python train.py --parallel_block=false --init_std_up=0.0327 --init_std_down=0.0 --batch_tokens=[16384, 32768]
Each number is 128 + 24 x the weight over the matrix's rms, rounded and kept within 0 to 255. Layers, rows and columns count from 0.

# layer 4 attention query, 128x128, rms 0.284, rows 20-63, columns 0-63
[[130 180  87 141 137 153 127 180 182 166 106 156 159 143  89 139 159 120 136 127 143  91 122  91 173 101 140 127 110 124 129 155 119 156 158 109 123 141 115 120 151 126 124 116 123  65 125 135 133  79 116 151 144 126 150 140  76 118 182  94 133 151 100  99]
 [132 120 146 166 124 136 148 142 169 145 157  81 116 144 116 127 107 124 107 121 134 133 123 141 143 149 110 117 147 145  85 161 124 113  99 158 129 129 129 103 127 133 132 112 147 121 154 131 127 137 117 163 149 149 112 116 102 138 120 150 163 148 151 132]
 [161 161 148 134 125 118 121 146 103 107 128 124 147 115  83 143 146 171 112 151 140 123 111 130 143 126 127 143 104 139 166 141 125 120 127 121 100 120 111 131 121 120 161 135  95 113 110 102 117 174  92 164 114 124 127 133 130 116 153 156 141 130 136 141]
 [131 147 102 153 142 124 130 101 124 130 136  76 119  81 148 124 140 119 102 103 168 119 148 133 111 124  98 118 122 126 143 148 151 165 145  89 101 140 135 115 106 122 106 142 148  88 165  96 118 142 156 140 108 167 101 135 145 123 139 110  97  72 112 104]
 [125 135 117 115 138 124 128 113 135 111 105 146 124 136 124 122 106 104 145 145 156 122 130 171  83 132 136 141 109 138 136 174  99 120 122 116 158 131 143 142 158 160 139 130 145 115 129  97 146 124 124 137 146 121  78 130 138 158 107 123 159 121 160 158]
 [ 91 152 136 145 113 113 148 167 145 138 138 138 133 118 127 131  99 133 115 106 120 125 138 167 121 112 132 115 133 161 111 124 127 122 117 111 126 103 103 140 102 158 141 143 116 119 168 119 102 105 141 110 151 113 172 149  96 129 131 108 124 132 125 139]
 [105 123 105 162 108 133 106 124 152 130 102 144 114 108 154 113 118 136 121 137 135  99 114 135 139 134 151 128 101 147 102 136 124 181 147 120 109 110 151  96  98 143 137 131 135 103 138 110 125 155 123 129  99 130 115 108  84 170 137 145  98 149 131 131]
 [138 128  97 124 148 110  79 100 130 119 121 162  95 139 137 135 137 105  62 122 131 128  85 162  90 131 175 136 121 133 115 166 172 135 102 139 168 130 145 134 119 109  86 119 145 110 159 130 127 116 141 118 133  85 132 128 168 138 136  93 124 113 128 152]
 [ 97 138 117 132 122 134 112 143 148 112  91 123 138 125 136 116 143 127 140 145 112 124 120  97 122 119  98 137 115 109 126 122 112 111 142  97 117 154 101 133 100 110 101 132  99 154 130 119 138 126 120 119 121  90 121 121 120 133 167 110 125 140 109 122]
 [108 144 159 128 117 123 140 149 106 145 123 115 125 122  95 137 119 129 110 116 117 125  98 145 107 144 128 120 130 129  97 121 113 136 135 112 124 103 122 141 123 160 144 135 138 137 128 141 116 118 124 121 164  80 109 113 136 165  97 112 128 141 130 111]
 [ 98 145 110 169 119 134 155 144 140 111 132 111 119 109 128 130 150 135 152 119 155  89 142 128 131 139  93 130 103 160 135 167 133 112 138 175 134 143 101 124 114 113 136 116 155 157 151  67 132 203 162 151 138 173 130 117 123 162 127 134 118 115 133 135]
 [133  99 141 176 146 132  76 138 132 132 147 155 133 134 101 110 128 129 135 123 160 114 131 133 145 158  89 125 148 127 107 164 110 103 116 114 125 133 110 166 134 131 130 170 146 124 146 150 121 135 168  95 116 149 155 148 124 111 112 155 107  82 107 143]
 [176 137 111 105 111 101 151 137 104 149 130 150 169 115 116 145 142 149 129 166 138 120 120 135 115 134 108 135 150 140 136 122  68 160  81 115 127 147 169 150 136 133 161 129 145 132 134 135 139 106 134 136 163 117 130 141 107 122 114 135 110 125 134  99]
 [136 127  94 158 113 165 100  89 140 130 128 164  89 122 103 121 110 125 145 118 122 127  96 104 126  92 105  98  76 123 114  80 123 108 134 124 113 114 122 129 138 155 104 135 118 104 152 123 159 136 144 171 111 148 124 128 131 146 159 116  97 121 109 107]
 [132 126 104 130 148 123 126 115  89 102 132 103 112 126 126 124 158 104 135 119 135 109 145  47  93 108 134 101 133 122 104 107 132 127 142 143 114 139 107  98 161 143 133 100 131 149 102  84 139 144 135 170 124 109 113 136  90 167 179  98 115 147 108  93]
 [163  77 115 125 160 139 115 153 103 140 147 156 100 155  86 140 138 122  94 133 146 138 118 120 101 142 106 157 128 119 112 141 108  76 141 125 116  96 137 142 126 115 119 119 159 142 136 155  96 112 111 138 121 135 133 157 127 103 117  73 169 128 110 132]
 [101 124 151 139 136  88 126 167 119 101 110 144 103 154 147 130 101 125 102 134 119 151 115 128 132 123 122 127 135 114 104  93 165 117 130 100 135 102 127 123 135 126 112 114 129  88 112  87  91 127 142 111 132  97 150 141 131 133 138 158  91  90 118  99]
 [133 158 125 138 111 122 179 138 125 116 163 104 103 131 128 147 120 121 166 138 112 119 137 127 124 117 147 142 126 126 154 120 135 150 141 123 114 138 130  97 126 168 140 125 136  84 144 134 142 115 127 139 133 124 102 129 160 128 106 159 136 140 136 119]
 [137 152 135  98 126 108 135 146 121 148 146  61 139 169 124 125 122 120 126 102  63 150 138  69 137 145 144  85 109 132 122 125 129 136 163 130 150 120 140 123 175 124  97 124 150 120 116 115 130 156 159 130 110 168 125  94 119  80 154 145 102  96 134  97]
 [110 129 192  93 123 149 137 123 139 152 113 133 125 115 150 116 126 109 121 114 109 102 113 145 112 131 113 152 110 106 112 106 140 141 160 110 154 165 114 136 168 103 139 149 110 126 113 119 129 151 161 124 124 130 116  86 162 101 113 145 119 137 119 143]
 [149 126 176 108 135  92 133 127 110 109 146 100 122 116 142 171 115 137 141 132 136 146 137 130 138 123 114 140 157  52 135 107 169 129  96 115 128 149 119 139 134 135 118 106 118 120 124 136 146 137 139 170 136 117 110 118 148 137 128 158 146 157 132 148]
 [111 120 110 195 126 122 152 144 144 160 131 113 135  92 122 127 116 138 111 138 164 107 141 143 125 112 126 106 125 122 151 131 102 117 148 110 154 179 116  96 107 159 150 180 121 107 159 118 133 119 136 140  86 138 134 124 142 142 119 123 163 137 140 130]
 [156 109 119 116 117 146 112 153 135 113 134 108 139  95 134 162 145 121 131 105 144 130 154 110 108 114 158  67 134 141 142 154 146 143  85 110 106 107 156 157 166 151  71 138 145  84 118 152 115 121 134 176 151 117 127 120  77  89 133 125 105  89 136 147]
 [104 134 129 128 102 182 154 116 133 138 113 160 149  90 148 150 126 105 103 111 135  98 108 159 135 171 105 167 121 149 140 123 123 120 119 149 142 147 129 117  98 105 133 114 124 143 122 135 120 126 120  91 116 115 160 107 107 107 141 133 141 150 119  92]
 [139 174 147 140 137  84  95 162 160 138 122 101 185 137  87 140 109 146  78 148 104 131 110 117 154 150 132 133 153  87 159 118 147 145 137 112 122 105 169 109 108 146 125 115 140 146 154 154 125 105 124 144 141  84 133 104 153 149 140 132 166 131 123 119]
 [155 117 107 132 108 165 171 120  88 121 111 111 170 164 127 127 123 151 136 143 159 105 112 129 123 126 112 185 125 156 174 105 103 138 154 144 124 132 146 109 153 170 131 110 131  90 111 107 114 120  99 126 109 132 142 165 138 122  96  83 113 142 100 156]
 [110 104 114 137 136 114 129 112 142 125  83 131  95 119 128 121 170  93 115  95 139 135 146 129 142 106 146 120  97 142 109 145 128  79 149 183 111 146  98 117 151 102 145 140 137 129  95 104 114 128 135 123 100 162 114 130 136 124 137 125 111 103 139 146]
 [143 148 121 131 126 107 140 141 121 116 118 135 139 128  90 126 134 120 112 145 132 105 143  96 104  91 129 116 117 116 135 162 153 128 143 131 131 148 125 143 132 133 165 133 141 119 149 137 119 111 140 163 179 111 106 149 139 131 135 125 157 134 153  74]
 [111 111 169 145 130 126 133 136 141 139 149 110 153 124 146 110 155 101 109 133 139 114 120 111 123 143 130 139 105 119 111 145 117 121 158 100  99 113  98 123 128 145 130 135 128 136 138 123 125 166 140  85 119 119 116 141 118 112 153 136 120 154 126 135]
 [151 118 112 112 123 124 108 130 129 139 142 176 149 115 117 139 150 124 154 151 112 125 128  96 119 145 116 152 108 133 136 104 103 140  95 145 129 107 137 153 122 129  88  99 147 143 127 107 137 156 123 121 141 140 141 123 134 134 133  94 102 146 130  98]
 [135 127 152 143 119 121 121 110 133 142 162 148 156 129 135  89 125 136 116 117 132 154 159 124  97 132 140  97  71  98 127 148 137 165 119 114 106 104 142 125 151 149 149 125 120 127 131  94  78 167 149 155 124 137 129 140 144 143 145 130 117 102 166  73]
 [147 127 123 121 124 128 117 147 134  70 108 104 134 108 142 166 139 116  90 151  88 127 128 120 109 115 154 109 124 171 150 109 115 136 107 129 140 161 137 138 146 134 149 129 151 129 150 133 138 111 122 125 133 135 111 116 137 142 129 115 125  90 101 123]
 [127 129 190 120 106 111 149 140 128 131 114 122 177 120 108 150 146 157 117 144  96 150 136 140 129 135 131 137 125  96 108  94 120 144 100 109 132 111 137 153 123 136 170 126 103 137 105 145  88 112 131 131 141 110 162 105 177 119 108 130 131 138 137  91]
 [120 132 131 133 141 107 118 173 158 110 104 123 140 129 133 127 131 150  95 138 118 125 115 110 111  99 170 113 142 140 107 114 118 104  93 129 119  79 144 129 131 119 116 112 113 128 129 139 116 107  98  98 155 103 173 135 125 106 144 128 153 129 105 154]
 [110 103 113 136 112 180 105 126 137 135 115  95 101 109 124 113  78 140 122 107 117 112 117 136 127 108 128  98 141 153 132 101 152 142 117 140 139 133 130 117 135 105 118 128 132 109 153 177 138 135 150 133 132 165 163  98 130 103 110 128 144 137 114 163]
 [128  90 119 158 145 122  90 139 147  88 113 176 105 133 141 137 108 126 133 124 145 179 191 123 153 118  88 137 131 154 172 139 154 144 123  95 125 135 134 103 105 124 117 128 205 134 117 121 136 117 141 137 132 136 153 165 157 136 132 150  82  86 102 137]
 [116 137 112 132 124 112 131 168 145 130 124 108 128 122 116 142 138 129 131 134  73 153 122 113 169 130 135  93 131 103 151 143 121 131 112 127 119 136 114  91 112 155 144 169 125 135 128 192 134 107 104 113 149 101 129 110 107  92 137 133 130 114 150 139]
 [106 109 160  98 140 115 141 126 130 133 142 139 131 144 112 108 137  96 114 100 153 150 137 173 144 131 143 170 123 108 117 131 155 127 161 140 145 104 101 118 120 124 129 133 124 143  88 124 125 106 157  98 100 171 141 151 146 131 141 162 133 137 164 142]
 [121 115  98 134 145 104  81 118 132 139  82 135 152 146 115 136  99 132 106  93 121 138  97 102 169 135 156 121 144 154 122 141 106 101 143 156 143 143 105 131 144 154 150 135 136 146 168 127 111 161 118 108 147 140 174 121  92 124 143 115 139 135 141 121]
 [ 97 120 118 112 166 116  74  89 142 127 112 114 112 133 152 115  87  97 122 120 127 147 139 118 152 154 141 129 144 124 123 125 133 121  99 169  91 113 111  98 121 114  99 100 133 163 156 148 131  84 124 110 100  92 123 108 115  94 132 123 151 131 131 149]
 [174 124  91 145 132 128 111 110 114 150 124  96 119 133 108 118 124 138 143 136 113 135 106 106 154 160 124 105 117 152 161 117 107 149 124 134 137 135 105 161 127 108  89 118 142 109 128 133 136 155 138 135  97 158 152 120 105 109 138 111 111 116  85 135]
 [ 88 108 117 135 124  66 122 130 115 150 135 160 135 126 143  74 114 118 126  92 105 175 165 127 123 127 153 133 133 128 124 134 124 124 159 123 133 111 126 155 119 136 179 123 141 164 121 109 110 140 160  87 125 132 121 143 170 148 127 131  88 141 170 144]
 [123 148 142 135 125 152 132 124 150 142  91 147 158 136 116 119 120 125 142 183 123  95 135 102 150 109 130 125 122 130 108 133 151 150 126 119 144 110 142 128 123 115  93 148 119 127 131 139 136 118 137 137 126 125 138 122  93 124 130 136 116 132 137  85]
 [127 138 102 146 144 108 131 146 126 123 117 125 110 117 118 116 122 178 120 114 127 113 113 129 130 110 161 155 105 128 111 103 110 146 133 112 145 144 154  98 128 127 169 124 115 122 142 104 113 122 127 124  93  92 125  75 120 110 110 129 137  97 128 157]]
# layer 4 attention key, 128x128, rms 0.278, rows 20-63, columns 0-63
[[154 147 103 171  96 124 151 158 147 142 155 168 159 112 130 126 170 119 185 148 139 122 105 149 108 130 147 130 103  88 153 142 113 159 107 129 121 143  98 118 120 147 103 153 127 128 107 119 128 203 114 123 143 110 110 158 126 125 121 117 118 121 162 133]
 [109 111 160 147 136  93 126  88 110 109  87 149 105 102 136 137 124 172 158 111 166 149  94 118 147 122 133 130 105 106 147 169 139 123 106 124  91 131 106 125 121 141 131 169 147 114 112 128 157 124 111 103 128 101 119 129 148 111 135 140 122 131 153 112]
 [126 122 116 103 118 112 101 114 127 112 115 136 139 109 120 108 123  80 103 150 120 102 140 135 148 109 125 131 157 119 125 113 132 147 103 124 154 131 123 121 114 117 118 126 115 122 197 103 109 138 151 128 138 130 137 140 124 129 149 110 141  81 133 122]
 [148 135 138 159 145 149 103  98 163 118 113 140 144 136 112 167 108 161 128 120 144 161 117 128 103 173 116 126 164 121 129 117 113 123 155 174 110  87 138 145 122 149 125 134  75 131 151 114 153 113 108  67 135 138  99 149  97 117 119 197  95 141 136 133]
 [ 94  91 112 151 101 127 128 145 138 136 169 190 107 137 135 164 142 141 161 160 125 125 147  95 101 116 150 129 120 113 125 149 120 131 140 132 108 140 107 194 128 124  82 145 140 139 158 127  96  97 127 122 105 171 148 161 131 130  84 146 128 145 111 120]
 [150 119 145 142 124 120 139 120 138 150 144 128 124 145 138 120 148 137 137 130 128  99 133 127 126 156 142 121 148 105 118 146 108 144 133 145 122 128 129  84 136 115 122 180 127 108 142 117 134 139 131  89 120  99 106 121  89 119 112 138 127 146 121 127]
 [159 144 151 129 130 160 134 145 145 141 139 134 141 119 123 113 153 156 135 112 148 127 130 129 124 136 112 107 119 111  96 126 107 148 129 138 134 124 129 104 109 124 118 131 140 148 118 144 125 131 134 100 106 115 147 145  83 147 129 133 140 153 104 136]
 [120 125 151 169 138 155 123 164 154 131 127 175  95 135 125 133 120  85 156 114 147 118 149 103 124 118 136 129 119 155 135 111 126 108 112 101 116 124 170 202 136 115 123 138 127 150 128 110 117  98 123 122 134 144 128 155 123 123 131 147 142 152 130 108]
 [149 134 111 152 110 141 157 139 126 126 106 109 118 140 126 126 115 139 110 133 133 153 128 140 132 168 130 125 159 169 127 111 146 129 125 124 145 132 132 131 124 144 140 115 142 131 114 115  99 131 121 175 145 124 150 145 136 120 139 110 108 140 129 164]
 [116 126 138 122 125 127 187  95 134 114 105 135 128 155 148 146  87 164 111 165 131 160 148 128 107 146 149 126 127 172  92 147 126 138 122 128 138 128 117 121 145 121 135 119 141 135 127 128 114 127 145 141 115 125 151 130 109 127 112 101 107 120 110 164]
 [132 133 138 139 145  88 125  63 132 140 128 138 116 109 125  99  99 133  97 126 123 106 136 119 129 134 112  67 141 140 154 164 143 105 118 122 106 104  96 123 137 120 137 138 125 128 147 136  97 116 103 123 114 116 134 129 117 129 115 134 116 106 115 120]
 [110 158 161  85 129 148 111 148 158 154 150 103 136 127 103 119 118 124 121 129 125 119 133 141 123 127 107 123 161 151 134 144 142 129 150 150 187 106 152 140 106 138 154 142 126 157 121 131 103 143  96 150 105 135 117  96 162 103 145 192 146 138 145 145]
 [131 146 102 117 121 128  96 129 111 137  87 118 151 160 155 135 105 122 179 143 131 142 109 127 161 105 154 112 132 137 103 137 128 141 141 181 143 105 145 145 123 133 141 156 138 114 108 121 107 116 135 119 120 123 150 121 134 130 145 160 141 143 151 150]
 [ 99 116 131  97 122 126 156 124 129 138 155  96 120 137 105 132 143 152 116  99 131  70 155 161  91 127 162 139 130 124 129 147 130 140 151  66 146 124 118 100 131 116  87 123 179 157 120 151 100 132 130 155 124 167 173 105 158 103 106 103 111 133 141 149]
 [140 117 118 112 169 143 159 120 135 123  82  65 137  92 128 127  97 138 118  90 140 138 139 155 184 113 111 136 159 175 126 157 150 145 122 112 122 105 151 124  97 151 137  94 162 107 110 114 142 136 142 118 161 144 149  86 148 137 103 130 151 127 102 151]
 [120 128 107 136 145 140 148 105  97 103 110 130 129 110 124 133 129 122 131 113 117 154 129 115 166 131 123 144 123 147 144 100 130 129 125 156 120 161 128 157 110 159 130 142 150 116 129 137 156 147 145 129 129 118 151 134 151  90 145 146 148 136 114 116]
 [146 158 129 134 120 179 140 159 128 159 124 127 121 111  69 104 174 148 116 117 129 128 144 148 126 124 124 177 120 164  78 167  95 144 153 162 113 123 102 125 138 107 141 151 130 143  81 122 177 133 128 115 144 110 126  94 123 139 115 159 141 118 119 131]
 [ 99 138  80  84 119 105 116 105 142 117 112 126 100 135 125 131  98 160 125  86 120 111 135 184 104 128 142 148 108 126 132 124 130 119 150 121 134 123  81 111 129 110 107 107 138 117 111 137  67 139 107 136 137 155 132 111 117 125 126  87 128 115 135  98]
 [133 137 137  88 120 112 108 108  86 173 124  99 109  60 112 164 130 131  76 134 130 127 105 136 140 108 129 131 120 126 153 145 134  82 108 143  95 101 137 140 170 140 118 153 122 100 103 150 171 119  82 178 134 130  94 109 114 144 143 114 124  80 166 108]
 [136 143 119 132 109 163 102 141 111 161 130 121 116 120 100 146 129 123 120 135 110 164 111 106 113 132 133  80 125 143 142 134  98  97 157 158 155 134 125 129 140 118 126 106 129 150 119 154 116 116 104 180 105 141 112 128 121 147  97 145 126 147 118 113]
 [118 117 151 139 117 121 110 126 136  93 129 147 101 120 112 119 116 127 146 125 101 120 130 136 139 103 119 135 162 126 139 134 105 153 122 109 105 168 175 129 119 103 134 131 131 106 137 114 110 142 106  97 105 150 126 130 110 132 133 123 132 105 110 115]
 [122 126 129 100 129 111 161 111 154 118 157 122 151 134 146 149 119 135 161 123 157 134 116 140 120 164 100 117 154  73 131 127 163 113 145  99  89 100 132 100 103 145 111 129 132 126 143 121 163 138 112  78 191 134  82 111 104 128 111 148 138 144 152 131]
 [ 98 131 153 128 154  92 144 142 150  93 116 152 115 125 167 169 151 133 157 136  94 124 136 171 119 121 128 157 128 142 112 100 103 174 109 148 183 128 124 142 118  95 136 159  83 112 130  80 121 118 106  90 104 177 119 146  79 135 147 140 126 116 149 102]
 [174 157 151 129  67 144 126 135 129 208 123  84 122 121 113 122  97 150 128 114 161 131 129 136 127 150 128  84 145 132 142 117  94 134 161 123 146 132 119 100 107 123 121 149 122 118 125 136 146 139 140 138 119 106 138 116 115 147 113 119 154 154 150 113]
 [121 122 148 116  55 134 127 112 132 108 135 144 108 118 124 130 107 147 116 161 148 168 131 122 143 135  89 126 121 109 142 131 126 174 170 115 114 118 142 156 168 134 121 152 140  94 129 139 129 165 108 138 120  91 120 148 135  99 141 125 145 116 155 149]
 [113 135  88 160 165 143 119 137 132 113 113 172 113 139 146 151 150 128 141 119 108 134 138 117 137 114  93 131  99 118 118 105 139 105 119 180 102 146 102 123 100  97 130 104 108 104 125 132 115 121 144 142 144 139 126 123 122  93 107 164 147 156 101 111]
 [148 137 106 121 131 132 154 130 133 118 163 142 156  97 118 141 155 132 123 119 141 114 118 109 107 158 117 133  96 134 122 137 134 101 147 120 132 119  99 118 114 124 139 135 162 162 129 124 149 122 125 128 156 105 151 118 149 158 111 129 107  97 134 127]
 [122 140 111 145 107 136 161 140 172 138 129 147 116 105 131 142 120  88 117 123 123 174 131 147 140 145 134 142 111 122 129 143 105 153 143 156 117 128 128 166 131 124 134 164 158 103 124 122 125 118 131 117 142 136 151 148 152 118  82 137 135 124 116 119]
 [160 125 133 117 115 139 125 119 104 168  92 130 117 143 117 126 122 109  86 119 114 148  83  89 146 142 118 108 134 123 148 137 135 126 115 147 118 133 141  98 123 139 115 113 112 111 150 142 130 130 146 130 112 140 137 137 131 124 131 145 112 127 125 175]
 [140 134 156 145 125 106 165 133  99 136 117 123 135 115 132 131 123 109 125 141 141 108 148 118 116 145 155 132 148 131 115 114 140 137 120 136 102 122 148 135 152 124 141 119 142 131 123 142 107 147 119 141 102 156 146 111 117 108 157 106 119 135 136 129]
 [141 127 155  88 147 146 116 104 179 120 114 107 121 110 158 151 109 119 118 152 127 127  95  94 131 101 124 135 148 104  94 134 155 149 109 145 115 136 156 150 131 122 168 117 128 122 151 124 168 126 160 106 110 108 145 183 105  99 145 161 123 139 114 136]
 [111 137 113 136 108 125 159 110 124 158 145 133 128 112 141 163 135  95 120 135 151 113 130 123 129 141 128 101  88 111 154 166 126 131 175 162 130 120 146 137 147 119 105 142 146 143 147 134 126 100 102 109 131 136 158 115 140 134 137 143 139 114 129 129]
 [141 155 140 106 115 125 141 125 136  93 148 146 164 127 127 149 120 134 122 166 158 134 131  94 128 123 142 102 105 116 102 121 135 132 176 132 143 135 151 113 143  97 154 133 149 113 124 131 138 142 174 124  89 103 140 124 124  98 159  91 138 142 141 149]
 [126  89 147 135 146 102 174 135 115 138 123 127 104 127 141 124 149  94 132 126 138 105 142 117 155 129 117 120 119 118 129 105 147 131 125 137 117 137 110 114 152 128 139 129 138 139 126 110 135 142 143 123 147 134 123 115 139 124 147 117 125 142 135 135]
 [109 120 172 152 142 139 149 140 121 147 143 118 109 125 142 124 165 131 124  97 124 114 156 153 111 141 119  97 135  94 141 102  97 100 122 126 146 128 120 124 144 104 126 127 108 133 110 136 105 105 116 127 116 145  94 112 149 164 123 110 131 160 120 115]
 [126 150 175 120 148 169  76 156 130 138 141 141 120 141 114  92 145  99  90 102 124  84 141 149  86 136 101 135 110 108 141 107  73 141 164 162 126 139 119 138 157 153 103 147 127 151 148 129 138 116 104 110 114  62 121 114  89 125 161 154 138 144 118 106]
 [135 111 122  85 100 108 130 119  90 114 134 104 120 166 149 137  86 140 107 136 111 130 119 145 113 140 139 161 136 135 106 106 121 129 126 118 147 129 110  96 140 162  91  99 144 100 150 133 120 118 151 164 131  90 107 145 111 131 127  95 129  81 161  88]
 [117 132 110  91  89 155 107 163 134 119 155 161 164 122 129 118 126 146 119 115 156 146 144  88 154 129 112 166 114 141 133 151 106 152 119  90 135 116 120 119 126 140 153 140 139 124 113 111 170 132 127  88 169 116 106 124 143 116 137 136 160  91 157 124]
 [154 135 167 137 118 120 149 108 148 138 175 174 102  95 144 129 138 133 146 106 137  96 137 112 146 119 128  73 111 143 125 142 118 132 109 100 112 113 127 102 121 100 128 167 129 149 132 171 128 141 129 142 121  89 149 128 103 158  95 141 129  70 126 158]
 [175 105 150 125 145 129 105 136 140 133 101  72 106 110 118 123 133 157 164 113 127 119 106 162 126 154 122 164 151 147 135 104 131 111 130 116 132 101 165 100 111 135 152 126 115 116 156 136 103 122  91 147 123  79  94 117 108 136 148 120 115 135 148 130]
 [123 113 154 119 139 138 131 134  95 147 154  92 128  94 124 145 105  97 111 130 129 108 111 126 137 139 122 152 154 131 139 121 143  99  98 155 103 110 149 131 121 127 131 139 110 135 112 126 162 131 120 137 155 141  94  75 129 125 155 128 143 141 160 119]
 [158 128 133 101 103 163 136 140 116 137 155 124 138 160 119 102 153 130  83 142 129 102 120 106 131 163 107 161 160 118  90 128 118 110 134 122 120 140 118 118 150 130 122 134 116 106 134 135 127 107 169 125 109 117 109 131 127 136 127 101 119 138 121 149]
 [143 142 132 136 132 107 122 146 131 147 114 150 126 136 125  97 169 106 108 138 125 153 118 143 115 131 152 122  77 130 141 138 120 130 112  98 107  85 132 125 155 111 126 116 150 134 108 148 132 135 110 161 137 108 135 122 117 115 118 114 118 141 120 164]
 [130 150 103  91 113 136 125 126 157 132 170 115 115 131 106 160 130 153 142 121 113 137 139 120 125 141  88 131 137 111 114 121 140  90 141 103 136  83 133 107  91 140 105 114 146 138 115 148 114 111 128 147 161 116  98  98 138 124 113 112 125 131 150 130]]
# layer 4 attention value, 128x128, rms 0.32, rows 0-8, columns 0-63
[[147 134  74 126 169 160 139 154 107 119 113 143 145 159  80 115 143 113 120 115 163 123 165 143 129 145 147 134 140 136 148 138 127 174 177 139 139 140 158  78 133 105 156 162 105 170 108 148 109 141 124  67 121 118 136 153 122 129 102 109 143 116 116 143]
 [ 73 118 112  63 150 159 162 109 160 132 143 118 157 134  88 149 139  91 166 142 154 152 159 149 128 108 163 146 100 146 122 124 176 157  81 120 146 104 108 135 164 154 170 128 106 126 156 125 136 111 149 123 109 124 128 142 140  95 140 108 153 162 131 148]
 [ 79 197 147 142 153 129 129 114 132 140 165 144  80 115  98  75 158 104 101 160 128 118 162 222  98 114 108 138 155 119 103 143 131 135 132 118 143  87 117  82 151 115 125 136 110 155 146 150  92 112 134 159 158 124 127 118 149 133 112 127 132 113 119 166]
 [119 131 103 150 161 107 127  75 134 135 135 111 142 136 146  93 144 124 134 123 169 160 144 122  97 141  86 103 115 160  85  97 169 121 162 143  65 116 169 108  80 143 100 161 148 148 108 160 124 129 110 136 139 146 121 124 108  90 144 162 175 105 126 117]
 [137 108 126  98 144 117 122 127 116 155 118 129 167 132 138 136 135 147 111 167 140 148 145 133 146  82 152 171 122  92  89 157 133 152 184 129 126 119 104 125 122 152 165 134  97 171 114  96 152  87 174 122 149 160 133 139 149 123 137 145  85 183 143 105]
 [144 134 115 114 130 127 122  85 195 151 129 148 108 132 102 139 137  97 146 102 133  97 139 113 128 115 138 119 106 134 122  84 124  81  81 119 181  74 108 119 147 118  63 110 118 141 136 103 139 162 121 185  69 136 149 107 106 124 101 163 137 112 128 146]
 [153  95 113 123 125  97  79 126 130 123 108  95 160 115 133 148 127 154 136 124 164 118 139  54 112 146 102 138 122 151 148 134 146 161 121 113 153 109 122 128 141 124 164  80 174 137 106  80 122  99 131 129 175 119 152 131 133 116 113 174 117 104 125 124]
 [ 96 156 133  72  98 114 129 171 149  99 114 108 136 149  84  48 115 156 131 110  93  98  87 152 133  90 131 155 110 144 111 168 112  78 121 146 116 112 111 195 106 102  89 169 155 147 153 140 146 174 156 147  97  76 162 173 117 123 108  64  98 127 141 123]
 [107  99 112 192 123 101 135 126 124 139 185 146 138 140 128 117 147 156 118 130  77 145 158 112 118 128 145 165 172 123 100 115 136 126 115 143  90 178 176 168 144  88  71 126 108 147 127 111  93 132 131 150 118 128 155 144 114 112 151 142  84 133  97 116]]
# layer 4 attention output (transposed), 128x128, rms 0.297, rows 0-7, columns 0-63
[[106 143 185 152 138  98 150  96 117 143  79 132 154  98 153 101 147 111 124  89 133 127 156 124 156 122 140 146 108 112 137  64 112 134 107 143 123 107 131 158 128 133 108 139 129 138 101  87 125 162  89 154 192 107 119 148 145 105 153 110  99 158 165 140]
 [120 111 208 149 126 146 114 171 129 119 117 125 125 132 139  93 126 127 142 112  85 172  60 108 131 113 119 125 125  87 152 126 153 137 128 155 102  90  97 133  91 145 157 118  87 124  96 157 163 160 110 114 108 150 112 113 106 142 127 157  96 154 111 139]
 [130 115 125 132 125  68 193  89 121 149 138 114 117 134 135 179 155  80  98 152  95 142 157  83 122 107 169  88 156  85 135 133 141 147  97 135 115 171 102  98 133  65 137 140 181  54 125 160 108 157  62 174 122 154 150 149 128 167 146 110 138 103 159  81]
 [ 93 141 151 120 147  73 114 135 154 129 160 132 153  90 158 149 114  96 145 156 135  99 102 153 118 128 180 121 102 137 120 191 107 136  30 136 131 128 171  96 123 136 110  77 122 144 137 139 116  72 176 129 152 173 124 162 123 133 115 107 135 126 105 164]
 [ 88 141 144 167 104 106 108 207 114 127 111 184 126 132  98  92 161 117  89  92 109 139 120  85 127 140 118 108 153 151 139 132 132  87 181 119 101 150 149 158 155 113 107 169 121  93 141 133 113 155 168 102 162 136 135 124 123 124 184 155 143 101 129  99]
 [146 110 107 149 128 130 119  74 111 150 176 133 140 122 123 125 123 202 127 160 120 136  84 115 127 181 114 165 103 107 172 105 109 103  96 160 111  93 107 108 122 137 137 115 175  89  99  87 139 111 124 124 133 130 142 146 116 126 154  94 115 102 109  37]
 [166 107  95  82 152  96  98 117 100 147  71 173  93 145 128 119  98 141 114 116 123 170 113 187 137 121 142 106 164 136 173 147 109  79  81 156 115 128 153 153 143 151 115 124 104 149  98 108 136 125 120 122 213 159 104 106 125 135 114 130 127 124 144 123]
 [118 170 121 173  74 166 131 109 138 109 134  89 116 143 104 173 146 155  95 125 156 130 114 100 157 177 115 141 156 145 164 135 136 112 127 148 117 153 137 103  79 163 172 104  85 159 157 148 164 111 132 114 148 161 130 176 129 100 155 148 145  74 166 153]]